From a checkpoint of a small transformer trained on Wikipedia: vocabulary 16384, a variant of SOAP for these matrices.
Each number is 128 + 32 x the weight over its row's rms, rounded and kept within 0 to 255. Layers, rows and columns count from 0. Numbers have three digits each. The size before them is the row's rms in percent of the matrix's.

# o: layer 2 attention output (transposed), 448x448, rms 0.0458, rows 61-63, columns 224-335
# v: layer 2 attention value, 448x448, rms 0.0524, rows 62-63, columns 224-335
# q: layer 2 attention query, 448x448, rms 0.0622, rows 64-89, columns 224-335
# k: layer 2 attention key, 448x448, rms 0.0624, rows 64-88, columns 224-335
o61 097:060112131077182153104156161077098102091107142085186150112143102118122132148126096108134144167162111177188091150090128102135124059107119143160137160115126149160145135111171139108140152129101073126146121141095142159160108148126117137148081175167159096145086183140133120166100143135120149081103151175125054150189143054049094140198149144095
v62 090:134132087132123156148098093132147128126107103160185087121125075106162137215165055071185089068112113166090142108166142132155151148155091107108191145115161114106101159136167092130138117164082137128117094136123129137143103102169124121125163114164149085151202129101103140117089106142146140114138126093127105083132156168114103089110188134125
o62 094:104103177114102204092150186127156131127083147103050105110132178127111135086122089137125166119162148105142115123085096109138139114080131112142126129148112121120191159120110174129100138076114163154130155131166137109140149081071104110170098138107069141109157127128122126101176147131112135123146172158148122131144088104071166143177103161110
v63 090:120129109127104162159114142182143185122115072118120182173107136149081114142095134091182090133136141126084128175151142092198063151183145105119109113105096113095092134113153131121080194105103115115096158093148135129181135184155146148097138166107176115078114146164143119165129140160155078114098110127137114127059051160143102111142164153130
o63 099:150121122139178073157080077081093095124091092183109143095147145110123155146141142115108111126133143125125128118065135155122170131093088161136159137121121132180169114102119110117130074175140133123133135167153082146090134067087158174146126099201159112145151164100129132140161108139120135132131132129150152193186134092112184112164083107092
q64 071:126172147106087085118107151200133179137102154123106131139125164074142125105115143200123122086037079133183153138145170193116086137165136094149161158139129110164111125118124110094184130167141109143198136131120190117177138172162178169195111140155200143128169156084080135181125138102189181177127117095131097114082117085162145147105140117158
k64 069:099170093165155119028134130108154171157141128186144150081156121132148118108161113141080128186101097124100122151103160137113135185151153162160146118099097149167126145152078132130097132115163116150081121057146140177156112171191155107102100110161025080103074180099142128048126117131140085153181066100140124092197130144132113117085144128147
q65 077:104104170143145114064075098196099143077092092125115154131132089137086162113128198160122170180067154114158143102119094131136084176052121144161112117097105103140104110083048192145082201106096142090151137174161112156104083137138133184066130151093127174096152104112104170126151168160160106126169141123077115183149073082140133099132096079127
k65 077:106119120148146136096238126185120117094082161105094083155148157156081155150116173120144120156061208128125112138103149122142134153131186160140168121114088128112117143107157160108152117123162122172128113117184129042075140064131146158120100157106113131188207155117146192080164130128230139114143085130119171084179171162145165125126147090109
q66 075:107132127135161107092190148072116114154111094154148145178168077123136110081081111172034121092103103105136077111124108125056128085163086149116177094102154148134135152135061104123126147105135089129118156237111138144073103135104137095151208126115107136163097084144127185162093148118138103130171117158149114165148103087137094164148097090108
k66 073:157163110118194114152082094104189079183060122103061179124182118169131196156130158147083155189100156100052106159153130114105077082138112166138135094088119154120132102147102138098161158097174120143133123113138142141088132084102132098124066120098106123144155130089145121082066120134185115123132123144119128149100134129112180125135076094133
q67 079:144097111068102127114155108095145110133136027131122110127114120139113073168065094140164149100151126144090097104092174132106061079132136126164130143118111131111129095130112167104107168097115135124146132164070073094152145136153134086157145112105163204096148156136089070119132130166103093128091118106143130121035104120128164152127124150141
k67 074:136183129072192144160123099099109088129103115097135197113102117107135108145113117170144171118127165166114107166107124145082107109145172125174099170121067133188133156151139107136128127136110121144127077153085047123123096129174078068136193181068128112113127135106121174125097110109186139146130123102136142099072130128103093127163131122104
q68 082:072082069164140133189143164183097106160091153114050096137062147177152090187134087160114124142074139098115068113096152131120135172080088111148119126083100193102131123107191094195122120153143137169151153097111128168124170133192145159128140138159132128123158126128168134136158172054138059090112153115157108153133066196123080128134164159048
k68 072:117125082137127151111170111122135163128101190138122108108115157066034148125136153183123209130101040151121163117153157121128115185030106093112149164165037091125192133183125098128099185133062079176080081169164112113126171150109118131176101102142183131156142148086120103118106146088104179117102115106101105153107111097138103078116093163112
q69 081:208152114134187131140140151152160105172114124092132158185168137127107124100120169118127092173201136154127182118127102174143142143173207132102076148107136129130095127134135115156133035187143210116093147129163115120176163184098142081135118108194151180131131181134087168079118136110138196151155132113121126145111091054187136157139135110135
k69 071:140091082157126185165079134177091156114127117066158150142110170103129122127126170142125142111156134118131112125155127117161170139095167136159087113095112114191143087172126165154120112120112108146141151107114175148166129153141124145175110136133156097132091146146077128177134068118098090127127109161101146137146127107127082139133135068108
q70 085:148120127128089167169121114165108146165133133139114102127149063128175138120153158142148134139111134115104145153155138056083090131108135133155092147164149119095107102115079090132132140158123112088158081052114101110155097109163090144078150111147072130107050089090150177164153120106121126178121137113121087107145123098123142095108105127098
k70 082:096130122155127125065162124132210108132103127088103099105111116107121118128134127099153066083190054114117178179108115121107107162114152128151117169129095087132062152107195101155099115112076124100103090131096117177117120139119118103147145129107124147178074187089129128157121134108124092132137115154106092110176119120200177160058113142096
q71 079:150097151122163112154097173113166105146130150141125200135095148125124108123152114138121159089152129171139179066122093147114151153100161135177140192157100115137102130047152143061137017165139138144052110107137094139138137112154118146116150121089088119169144113108145096125103134158132103088108174168160142103115066141033079095157129150110
k71 071:128132153133150151175117117106166161113195078152129102135127214094147108110138111104185157087110128074101097121191128113096113108135162117147069084113097073101131127082147147126106077096083138181161141182107069071165136140141115104114102153118161101090161124115114155124104171162176186131125106057121112114179120089069141142111088172101
q72 080:135095119099160131134131128194157163121110100140167142100120129129123081075065158097065117109138236096142127147133118154170122086147081137130143130135115128138089105088067112125142129130115130155158213131119122149063122142171139156072088159125156078130111123174108153111148140110129103075107157100132144089105156227111125122115121067097
k72 075:107152117117110077202161177125145124069115160135137146120071092156156187092150156117096123171110129087126086168093074079085101120109136153148136123170156104175123073109123159134155181155125161167130131081111136107177141140168114153103174103148087122096150131154160054138124123110107119134115194168065117205165125093127098134122112126144
q73 084:108090086105136159069211177114100122094188192109151044126159125132072106109160132083154058174168066108125122134139107129167122127105112099134108112149133143136127136139118107134096170114124101158114118126167137125077103139146078113139099147076143188110223132097072176105089126136123106149087193103115104104093102218120125103146159147159
k73 082:151089155140161199168148112140131160105100103104108180125168113095150155100147193147111129092110062163121103220075152060156096120091142144121087159131061181129080127137154179134132177126098109184115170088089145184159159182090108148132164080137172141162097114182155177137135104129109153149139089093101125176134120144136132070151117162081
q74 092:116102157134088123148149152133166095106122131107126177118130159106128142109154089099109111163136171081192159128173106111115062112138112129110167122068131059110204133074122156154184122111127100109125132097138115138130184203174130145160210106157138118189085132114090102125117164065168081165126161086128102093114131118136126109093135103093
k74 080:122115180139063115113117109162106109128104125172119171124103084150115128101128160159142125156136160167167171124126157200126080109172139109142178123161077074097178162102149103176202165084100189185178062123121144202130171066080076151114163142079086170127133135149064163116104163150115086115060091108083183136118167080145132148162151118113
q75 092:153128138057145078135113163184207167166108118114201106095138106140153105133090125059130153094120147185148140109127067106156129111103161142107145130174133092112129078119123118088138138128093139123151102114088109120071124174084103127100125141154154154101084150100111128138115154133090112192104137138141162126065120108166148182130130088139
k75 092:088167122161150105130182112168106131148123150107138120102174168178155147119170154147138129186081166168105096151097167064132141147182143121183057124097193141117148164136176116192113145181184127115107137112123081147064115117164093158176146117149158212171099131152085132129127140134169120174129127095102138087074086061157163166139071100159
q76 088:114115094120098117132104096082110095148124136082100098124155168202080079078131114180098099090116136108097224081155087175156102103171137139111166097133137129154116110126175144105113177172094075123126150117129105140087143180127146191118158174165093109134079152172103130198129070120090152124096148102116117051144184122130115138131174120093
k76 078:054118135158128088126031137149132067174102105069051181143136105128156153182093151129150155208110081124158133130112092201143129099122114166077174200116139093093085089090129146124129131125124120127112161141127194120162144129130136118107122141076107081123119147114161174112132123170085112147167143095146155134048157157163107186134110109148
q77 099:146069126075133091191138138130205103188105077123099100085152114121136129130108138064148126115184169102111101112125076106121124108215111136150116104112117037148187175107096096146115112136107120110160146091139081093081156187164104112167130088140140085146090108092103098170125140113092108134119119086097161074161127123171130135137145097133
k77 093:131111182141124183143136080143083114106110094108168149127145093165167161136108080134120095165084198162097126136108136067072185156187146163084141111114180119111164139137116121112091115176129115108118126097124184118044151169167135130147135166163085171175153148093156135099115138101186146152086139146100069117098182119108157179124155110175
q78 092:145091111110118134127130158111116109132137090130044193130147164114104129101108095153133117111112084135154093081113160152133155094147141077091129119145197073135152130141117151136131170117168148078137136156150175108083083115123124126110117084163131148149096136155110219094072148106204154097071176208202142104126150182067196045130111164136
k78 092:099148121139160136162092177187070105177155111165136155109144116088101079144111177136146095123097028138103181138097144143123149086104115103167136135149085154120144113148124121101096121116147109180124192119153219094115119125095061154105072091090090127139119092163163107119109124136052147063117160103163132097176104157129108144089111138096
q79 099:148132120145134083157089116079136100110174107144118137133125187106123131125162149153149141127172104085174104128118140165103137101134101086152102130070117105133109110173181100144081126112084152127164179147141120171116121178163071108171088087087115100100139122123119126105173170151143105185095082119117107175145064124126144148065126162089
k79 094:103154127083074143143107092124087089182083123109091138097144086065071151123120132195142161130151073079136151124182106159087112182154149115132112138142160100138068165142144101148107151088101068114143193114113141103173149137117220155175165122081144075123110148113085113181089153135041187107129104128109170094175150101190107123098098103132
q80 103:166077137097102160107168114078137095125082100121128120045112125181108122103091053180097088104135142088103187085064126120112117103169143105105135091120169149148087146068141100152159074113163147141165126073120138139121200076102151193114199160118194124141115175095104126142167068166123135130154130112087130113104167101171129074059176176104
k80 106:137141121117166147154158125116087122133152144162092113162140146100101084162129175192136135129141106119072115130153128133202074119015127155095108144146091125061113105153123157083141150129187106141136079135137197078156159149123160087081117143079146115127135139190156108108131132173079164106185121117177106146173128166139105130122116170123
q81 092:113101117140146151135160108120105091109094131136118162165102142094079072142054124112137127116126093167172131093163173112164120171070138163170112165100129176106111133077163120150152133165073129183167134178158187176116079134106143127141177100110132139140123190142140195188157099112143092110106119171093139073132115117145128096135136134172
k81 086:106137136100168145182164153112124167108160204194140092180100179154151146134157149168100113115077071050150093112114124143099114167192120113096101097116129183125127144126106188223110143142157104122089095136127166139129101161088196204125161113145136127108111109128168070130103117157108150172140124140070097104152094169160081208121102136109
q82 104:111139091106101118138178136134092116176106148075118074070129139158133087098153103083141160115094147093142143070134128113149113118180110072094150138215142137098136119172117110132170113145154141173130106111153178047125149121129137102145131120111095162072065156129153156121154113095093139084168127043141142084103135128171106115121107127127
k82 090:104143090114107176163105164124149113128115144185074077129162133084107045170186150193132168110091093145146157117085100162176161130079115149198110114110138153083176105113113189121134152172159140150140081152206109103165074119099130108106062161167141090124136191143099108116113170081146121108158179107144100088117135143142133075165112189125
q83 103:169061128104195125158129140138139175111093078166092139147084139103096123114136128111148156142212085126115092074171109108129099078164141181132157093119158104104177154075113090163156156084077133090087131115156095145127010176113136126176145080117097089106133083106110148104177119152186137138123106145131163131084179184143115155135098099102
k83 095:150114169130061125141078101116131142146107152153096164167083112146180143157112114147147091109097132121163164124124107133085083158091077111157088120136139173164095132149110108112096155151139122097155126142109105134105103100108103178144166128160107163131110160080144140135075095152162133084108088136089109076136097096125107105157126136098
q84 088:093105077137103102174152172135126117139164145139102116165143094134185094120119154092086152151106120081101127110084106167127141100115148144143157136131124114111149162154135155197110086115077140198109174134107161144154155158065159126119130155117082109153132091160095112158102110154131103097135070225156096143179101100072184131122111127149
k84 089:094161080136136155123125069104144096122095144145146136161145176200157134084133144092111175127092184085110127127185123117110172125144069125067108130142121116092140174127111118160136157138140193104073154155065205155074152097085116124159181105116162117111095177158078134114101118075163157110124103130129172113120131146106140184143142131119
q85 104:170128144182163159115108113097153123089094129124092148071094161098075112133191199101129116101148091037106101126156119083117169080137094145125076102140192050164057062125095254133161148154120151098101039118168170098149077164156164101147103150109137127040117091088116106079185111122091140153159167162115176105127120134091141133098114196151
k85 097:107026073140147124125109111169148139121121171151179115104112122014089130121141081175119104121069202170170130125087132182148099159109138112047111135129135182118140110162100167115098135183165082129154121155121142147091107145076128099065103154152144149182108103117099144102128146140125146093150194091137107108115115118101170134169132141179
q86 100:054063140078099065104126120164128143179172161197165120163131148124107144132209167123069149147124064132111103155115097164103134149107128104137147107068083086123143129145109130128117171128093153138180155107148120156112077167086093105192108121128084155096163113131062164103114093096120117104114142092126077172119184157112172185117128144062
k86 096:151140103110120094114143104177098199080115152093096154115078070093086127135092086114156102128051113215158109130191147140122193158134137140109145178114145126167138150127098086112081074146097107181095170157101168112114202087136172175147105141165156158186142123114151153143080113069113055095149112163130083139124072109120154090162082116119
q87 103:069130132130121114164120144135111131088102152198116156223149215175129187146062183090172082136142145117125152117109120107172143045088112066101159134124050136115162150084104157151168164114127124125076109148121208139165050148140081133137108141165113071156130147147089111110058087147115133117113126221145129119128126197112108106121144212110
k87 101:155129130109063137128156137144117169115134149107144121119089109124105100107119103099093116208146153136103088113144122090074190156085163137138133208092153161184115167115119126109096064114114126138120160121162168207129119148121123111075147108126086101175101112157196042141086141038149117138165147141135116141106099148113141061128137152120
q88 092:147150139153101161112115119053139092129155134089135138164073168115088105198095094199061126190089172117126144103078132166142119139076126139147127119121112129181110130126132132171173083075087126115130085157151150131105109149134124078087140151159157104174136109140107132086176107083142175126141145129136100129151153119091164093191147175100
k88 092:047169151126127099119140123166101103134119132128210082215095140146091125171104061103117164101100111145161121144119161184113140115156158129129153157111131136186134139182118116174096095048090102150075162158062153074146101138161111112134123135099164100097120123129093094105106138173088115141076137094112149112113243110161127080127117117149
q89 099:151121097166087062088115135148127100158140135147082164125131101209111155078200123091107089157135106182153039141135141091121183136162114120157149077135136123125087153142149120124116098129053128166168163174122144154158138136147130086115140114134125175141125124107049119178120115086137121174134116104094149129110146106120154138098115129107